config = dict(
    num_hidden_layers=9,
    hidden_size=384,
    num_attention_heads=2,
    num_key_value_heads=1,
    head_dim=128,
    intermediate_size=2048,
    vocab_size=2048,
    hidden_act='swiglu',
    norm='rmsnorm',
    norm_place='pre',
    norm_eps=1e-06,
    positions='rope',
    rope_theta=4680.0,
    rope_fraction=0.75,
    qk_norm=False,
    attn_scale=0.0884,
    bias='none',
    tie_word_embeddings=False,
    parallel_block=False,
    init='normal',
    init_std_qkv=0.019,
    init_std_o=0.00549,
    init_std_up=0.019,
    init_std_down=0.00194,
    optimizer='muon_variant',
    learning_rate=0.00536,
    lr_mult_qkv=0.7,
    lr_mult_o=3.0,
    lr_head=0.00678,
    max_grad_norm=0.5,
    warmup_steps=200,
    schedule='wsd',
    decay_fraction=0.918,
    decay_shape='pow',
    final_lr_fraction=0.05,
    batch_tokens=65536,
    max_seq_len=2048,
    doc_mask=True,
    train_tokens=888300000,
    max_steps=13555,
    dataset='wikipedia_en',
)
Each number is 128 + 24 x the weight over its row's rms, rounded and kept within 0 to 255. Layers, rows and columns count from 0. Numbers have three digits each. The size before them is the row's rms in percent of the matrix's.

# layer 2 MLP down (transposed), 2048x384, rms 0.0345, rows 1644-1687, columns 48-95
103:081154145110133134128134081140084115118124091090099147080165147176126137160054121149144108127129131123142164090153151116116141135115137129172079
097:155129155171082132167078088130095147105120120087154183148095108102113154143111118150116145120135134139144108136144118104120132136092145093120146
098:130142135133162133100146136164134075157149148114099139107135128118116118097117147162108144086157142160090108115120078140151125137179111129143108
103:087105134091111096135108148132124121176140132137144128096071116142137110105075135169141157064169103111150110117112149122115094144102123113119139
100:151131073121138110135147123140137188165121134142123082108124096112129113140140171162130138124115121165122125127111143120100129117070120151161099
112:089100093121130113096141142139110141169103177119091158126137116063102121113092112122143124119090162142168155127167111108150152142125066144169081
095:136156081115197111110129098092156143152133164067137091107099150123101147091171132125141161113169152134093130147120119110146127140105140152138087
099:159126132158140112130137148155140130122150170112121138136106150119115162103127126141085146144174142101124106145143137157114209069112165126119123
103:126101158141133104145101126085123130128104114133083129112146099108141123151141116111162119122140166149154177143131153097148138113179123127156139
100:141157125121175115141149128110152103155156122131108154132094126138137106101151103117088128119182101143111111161132127168145169145119157125084109
099:155102106139154135131113119120160090105128113145111136153137132035124144135146120145133129137130114139096159136170135143150122125115177139124099
100:127105132174116178128162112119121111108141099187135088133092116131100143140137104107153068120107164112149108075154138140087128103108180141104150
102:084080141139144105143139135124116168142158123101121155129119120167140133113123111130121128078098144141118119100162139092140138113158164130102124
102:128093135124150143130151110094076152108119107154133117126161165131162125091120124077140156151130136116103127118118121096118117147135124171111076
101:138094120148160135165131154157130127113170135101134103117105128110126081145150127133151145106115132135120133110122133095113121102116155086093112
099:156121150185127194124100120138098095102126113132113129124109098135129160151081129116103155150117133120167101140136143140135141135114115148138130
104:124159139154104155117133149115119153127113140155146140090153144136133131146144118142123189110136138152141137101140089163154127126209124128096135
100:149168166103130155087134133099075157151086134153136168108128105131138120100156142116154113155138119142107098121124127126160161114169115169102161
101:100126127097153088121163127104099106115109110135106120110139093063145086128116127131158139126115136161121140112149101111127136127124144163138099
096:133103105119111152131132138134163137154118120115153076144113089133082138103119120089133124106097135120158122141103165131132128142118154109147141
102:134149100105121118119144170108132137187092109115206116149129139130098143124129146133124165142127172088143156074107107082148143144132144159141128
097:131119136119102119095113121098149110148184141159131110152104160138120157126157111125119136115084098108157069154146140153146117125123128105092095
096:154125133169119210112125142105134121152141156090061133104133136132102147144122102129083148154122075106113096084127146124072113127151131149127158
100:143107101087106156116121127138125163130177116096110133120113130136146110157147146125117166126111097097129136131178114170132144089115116119125126
092:115144157137085144130149097137100128164103148126119121145114145111152128114164133134097160132135115123079148101124118114138108118104148128126110
095:150164082109135105134144097145114148154122121152110125131142150114163096146122167159126040176135135095099133150091110146124095089112148108082085
100:165137088138130133127151121111147151102094118129139142142151142136169110143154165115138131161142113144131129114152151132137143146132113177192086
097:132135148104123133165155109133082135155108072140172147155085115083125118158100136124177127157122101109116161109097152137121116119137093105153171
109:144130157169103171114145151141127144126131143110129129086133099113164094154129160133165176115130111175165133117133118123115106078101116110118142
105:085156135129107124127143166118107142135156160147134179147160145109159091095125122164140075110131130096112189109090135171139109085134125156177140
102:153105172196106087135120109102135161092134128097124094126123107141134100128066098167100139106087106165136117115126129162113083110156110182183113
102:098129148119157135143134125112164096165139111114155116148112156119128066112139170141125158096131119154112118123093137112119112113136137140092117
098:104124135159105138109124165144126105144126161127119140145127124100178078127159103121127119138156108137140096099126101133114130158094138124146102
093:170128118133113150108128122151138111112111149122135169136121137091142155122169108105088107134119107107142106121161162160134136147138115159135146
102:111136119127137128131146123115119112114090120157127127095140130090156164131153096152148112117141102091098125107098129167115137134151125155155125
098:117125110146116179131164123132142133164155131155124125108133170139107136119112091164123129160150131123142137174155123116148116157119146109152148
108:102147138140111097109129152169144108145154128128128108142109171108136149131147156107187140115183126125102145125132117123105161124176144177131119
100:101164155118145116086131136132126118158085126120106099157145114151105150164101122148151078110133123131127167108085097088115121138129138127088142
100:134078099129129128131127141129127074160122160106140149101109191110113139140134122175139158107129111119107138134114137145140111162108167121136168
094:120135137111114147098103116115100143120113132114140080138131149118130142088170138120192148117134137136133085152128134122145134104145096142167147
108:142127113095151137144133155117128124118119123144136107140109117131107108160128159169113110119122112133111125154131098127126141115133116190106124
103:155127127123123147131114166120158135099139117109152131120134136117133126118115115164103050110155125145176102110129153097135175112127098125108110
103:118093131129148102157150107108080115108159149143092126122139100104114131090101149125133131163120152115129135118143136099105133116118140142137159
100:145152178117165115119117117132113140179157128104127106103105156145093133084099080114131141129102114133102145099125150124096123133142092131144164
# layer 2 MLP gate, 2048x384, rms 0.0822, rows 1645-1688, columns 48-95
101:114101086177161135121111155110151108192108136142095114151130134088126113135108157158117158104101126125138120155095116121156126108142107162110110
097:143133136149150104152154099179135090131105144141111133132122127121111131081130096141141137143159131203104089152131059122175107134168136160096103
090:130163149134130129137112143113148125149102129150127131154173145145139135097163144159120158180128164093121118149190159107120135119146114123141095
097:131106144174128175105096199135139143112138110106121140137132110165125110100104136114147139165114109129152096159150139135160098111174121136145128
099:182152106174142115119112136102115161114156075167115106153117107166131096180095126112127147166127126136126074129130155103128141141129152156129094
090:122129177106060134163113135161117134131143093111097135160151074107155157133117131148123124147102110119136130099124138126146099110134153092092147
098:126111108103150153112095120097111120135116168131136111128105094136099115148119143079144100167118096147104142196098150152146074157109141123119128
105:136146121108138119138122112128149151140127121139141106168140149100164149061174085120174108159125118138134098137131114108136103140141154082126187
100:115066171165144156129127120137083137123130121144167123155150148144128132152101143104149119153099159108161126111112151094103120137123119169195153
104:141117164116137133126146092132130188173121148139122135098149104168106108156103081139119108074102118145135092108147132114145097096123089099119077
102:120114157156118153113146104094113064115149108137119131112145163113138125139116148120123132102161116173128099133057113128098137132144139134116153
102:159098097171172102116137178142130123115118122169174142082127111142144105109127078119135133124163105098091138146090106121122167170131169113107127
096:135163135123109137157159146114121149143151147102169133125108163170114133150103119108110121124104130125157108099097154158128121143121092087134158
108:099149136134109150153116125151127145131089081116132150156147123169137138135177130126141093166140119166136121120118110133120129094107090102140133
099:125071113114152117103150087145103118124119155124124114108093141179133160140109112145083152127146072141120139131111079140156158137102102155079132
104:134073158148131133167103108109124122144153128109125124104155101149160135136098167117083099168137101127142125080166140120124120128105119092127108
103:147134133135132155096057145121116113070112128155130161128140123143112147082099102126090113115168147125136085112116094133094158140153138122106095
100:132129134108155106142132109118130084102107151124150128104138132162147136120079153127110146079108117132121148102135114133100120107115116169166119
096:130115131111135137164120124126110153100130122158138062101105120105149110154109087149112132057091157108145148145110163132160138173150095119154157
100:143154150143121127156137129153117094126099097101185118155136137166161137123145105120127143157092163085120128089102122101188157155116128127152114
100:152148102136122128109107146097123102121163132192160078121117154146132147139152108105142077081157111126118121092110163159105142157147122134108103
099:130114068123162129118121127131119175122179097118096120114115121162111093156144119131106134122146132128124129154078147099123112114133116163102132
098:072100118157134127136127130114138099109096142129177150117170158146101140107118155136142110144150120131132091109113137091125129171122141156109148
098:147133108134128108138135116104131130122130133123131115133138139147116181141117115105128115114139111126188159154167137116124137122119121116138112
099:115138127103129149114121144088078113123156088133131121095115128122132122138097146163119106101082150119094117078130143144139101085115089129140113
097:142133129163136113115099105141140128149153121160170127096154108113150110116122082135147106157123127096096095148126140101131107149120105097097180
095:111110145172139117090139117141120106110124140162101134100118104115087133151093159092129111135162113137159112125092128118142160082154112164069148
106:121133097184127131161139154139154141109126158107148118117128093144138135141145133134157133157174134163125159155153121125143100136128159087141167
096:118099110143085152098104111152140135149160089109119087132115124117132124124113174140136131106131136121152139106151102117148141119104135133116136
101:121124097107115098118128097134129168134168184165181100135128101160173148124166087164124106155151111115112121108150114132117086146105134133123151
103:112133134159143132148118126159135160138107139119184148135127143124152114126161168144115111151169165153142127132126094119131129126106157124098124
097:104163110117092092135126158098126128128127135131132160142132139118126094122118096129108124188141096144125105053116146123115091137114157125144130
097:135131093156102107120101130106144141092140145085163145161096126102112129134122113091154116146158162103118149099108161110088126072130130108142147
099:128124128143110133166093073128138090098126124128128118147108121120123124161134161146136115100139133128129141098136157171105151114161109137123133
101:121137135146093126211107088097113149124075102118113139130102108132137151172131176124116089139134171155119120122133121160110161149086114111098156
112:156137137141153131121119116124141169094112109155125152101160160088171160088118118124099167134120098144163112184136126154133126176099117134082151
103:110129169133131138098170111088147135143094091112148153135098136153137131157129110158122142164140147141130171137123099080148120130150128144147140
100:145128140153155139139141150139117133129139124114111134144114072151181129138112101103073120129143119172119139148170156125143120119185113158098123
095:103094162084093145127060124143119156142136152146139105152142121116115128088185116166140127107115127103156098117100179122107130145169127153114190
106:143119101105136165123103145112124147154081088121174101105104116155139095126175131132171122085127092141123112129126141152120136127128136147119117
097:136156121097140134128109105115110128142165129151114128188125114124154121135155092097104086106151090151103077133077114121139086104113132163094130
100:097114122105115162107172120162117107120106153108141110140125129117089120110148116146149158137121120137125137120120130170141116075127115124097151
102:130093087123135117084104097146125136093104130142133112134131149156115152141168138132153129145124163120125152114082085092122138115136176120140135
101:147141079131106098077129135135140115143113110118081136085052137169148089181159141106158124075140128138116122105110145174086140139158098113116132
# layer 2 MLP up, 2048x384, rms 0.086, rows 1645-1688, columns 48-95
094:140160116113187121156074171093154123158154130142122093117124139132111120096127127128144074117141117144078168140093153093110092104136151120176102
101:071112159134136151131100146129110127158125145137150158111119111123130116127106138142149124112126109134119177083156147170116167113154102141192123
105:123123130124093100113106130156158151173109154137133131147148114131134114102154124159121157159141160053138093109149175094095068147141121120115103
098:147117128175117105136179146155113079105106112147131184157157128144090144129108128154112154093119148133092100111170138148130138157156092128098090
112:135139093133095136149115163129130113136153139125112172160122123138145097167104107103142140165098134125110101129118106095112150191110137145127113
092:131117139113079133145125163123097113132149098181127155138127101130145135171086157128117067138085082127182126100126159112092123124135124113125177
092:127103092127117128115120157101155145146137170090100107103111115128137179102090127109165153138139088131108144115082156109145107143134141123139132
110:111140144073138135106154135102110105066121120111130138114106134096075126110109197180134123125161141148143125091118134115176136114128124108124102
102:099132161096111148091104126152137176082128104154127087118128135146148172123131100160197153155106156132144106081116118115111092128151131151171143
095:093120142126111134104114151184137148070135133096130138140088148163112091139119098144086129149120154115103135181124122114133151112129079128102147
106:146125122112117163120095138122117114132120146099146168110108077142100120143125154136136132115155121148175104118115110144141134117133136115144096
100:078169095136112115109074129126109161132095085154171134119081148144143138117148180145134116155167147074103141130112087137118138128109105066154154
099:098145107082065120140109115155100141111127183174118150149158166152110139136124132152103138130135094162116124121076202143124098122126135147129127
096:115130131106139128141139155099105155127099139128120142143180142120154151104123114089127140150125095132143077159150143147131136174144137152121068
103:123127149098141134137135100134135115170102141144136122143159149161111097148122136086112123111115116150136125113135110126147130154151071125097127
106:122108113157128135159143122118111140141143128151092124098191098127158083060109088140123125154087104121165110105182139150141145117117128101149152
096:111137122127134126143133134125126139128095089136136126115105153137130154097143156137116143114103159118116193137105145079126122167168131127153098
099:163134172163124148093121132156124147109095093088098092147154126177104081119096109157092110143141126102155099170112130120139106166134138109127140
095:086140123140149120154135137090058131111138078104123121107139147132119119089167168112113124134132178158101119128134115128125124154125112134157138
107:099136112098108165123132136104122148122129116106168179099125160125109146133138135126134143119136154118086148125096087137112131142140111102138116
100:114132143158131177124156130129095151116101105108128144080151102141145092140119120140123103158155130117112152125086126140118127157145144157161158
100:119146082089107109121087093169116101110148136189185098151146134115110109091101178140154123137172173137086140130154111111154162116089117131110079
089:119138068159139138104126146104135142098105109164129171125156161137119156112118145137135103124129097118155084123110128154175127189176142138103167
094:158129103162155138161139176107087131107130121159156087139125095095107136147104137107175097140127147146148141145136146120110149146176125153126138
094:130111134133088105104136117127139131139099116134143092117123151143128140106110133141137132157129129110169161082161150104140137124132153172137114
108:107119144149143094145066127143109119158130145114169122108112099126150118138133121178124112113124149147156137162133036103126100147157149082129150
099:169132154173116073099099112138165139109138173151112117126164155129085109100159120133114150103129147145085130167145099160113147140138144144134111
112:103084098096118151073141101153137118170086154164130092129165138132134121102114114149169131168110113132109113130136111137148124110113111137127136
111:111100111151105136103126153102134167107129111134132143123117153144173092131066144138122109110157131097146134109124179125133144100097147146134160
107:131087140163149126137119128154121096077121130090096136099072105098136088120109095146086123128087200151115130159117137116128088150156132147137120
105:156138141115159156124127149137154144142155118162133119100143110145108132126135110124124111152125099113105135099146119173121163116118121140085157
100:133152147112115148118130109143112136160153092177113132120128127120101178100127148107147117107106140112154157141113166127123164141150110113139147
096:088134124156120091119167133119117113151144133100134088156113125137121120128104118161180156144120132137106132160124103112154100070101116112112106
100:147098165137109136127131109128141101134084065142111155092162145095122103141132131134109112081162136124141110096126121130115158161143141123146126
098:113145154139142082141107119108088149109135097118120164108106143153122117129125141137122160106124158132112138134120127104091174133154129130122127
117:101124111110156129082141089110177104172151118152103093156129111152154097142129093114153111115142155094109145150106115118142128123133133181164128
102:105147109118137177138119167132142102147128153117167105158139098095083148182113141080132122145130131099109140141132126110134105127111084134101130
100:149180108159149132143123141149125164123165136125131143161123120171148108099124113086154151155163113078124129123215136126166146105176143128101128
098:118116155157133074134136129144135102144170105137116136112117102143149120156149114142075114133122107112112178084118116121149153146127174130101131
104:128168136097177131128134165110143143175086114157090131127091095116135102156140125128124133135099135147120141138142149146115126155125123136137090
106:149099164118123113135129082112106112117093098154091186102110140142100096139156135166148149135162107131103134130127112146083120131153129132158166
110:111140117143133133133131123153086104113124115167143122127143093128134128134125128126122159129108141102159135112148113138096115101087107148139087
104:127128119122138157119077092140129137139132123113093120127185164119129131134124114109107118125153154142110112164126092131100131114157115137146135
106:204136148126145124132103161126162164125096074105133163116108143149102120127103148123124131133147128154102132134126156184088149165125111120128157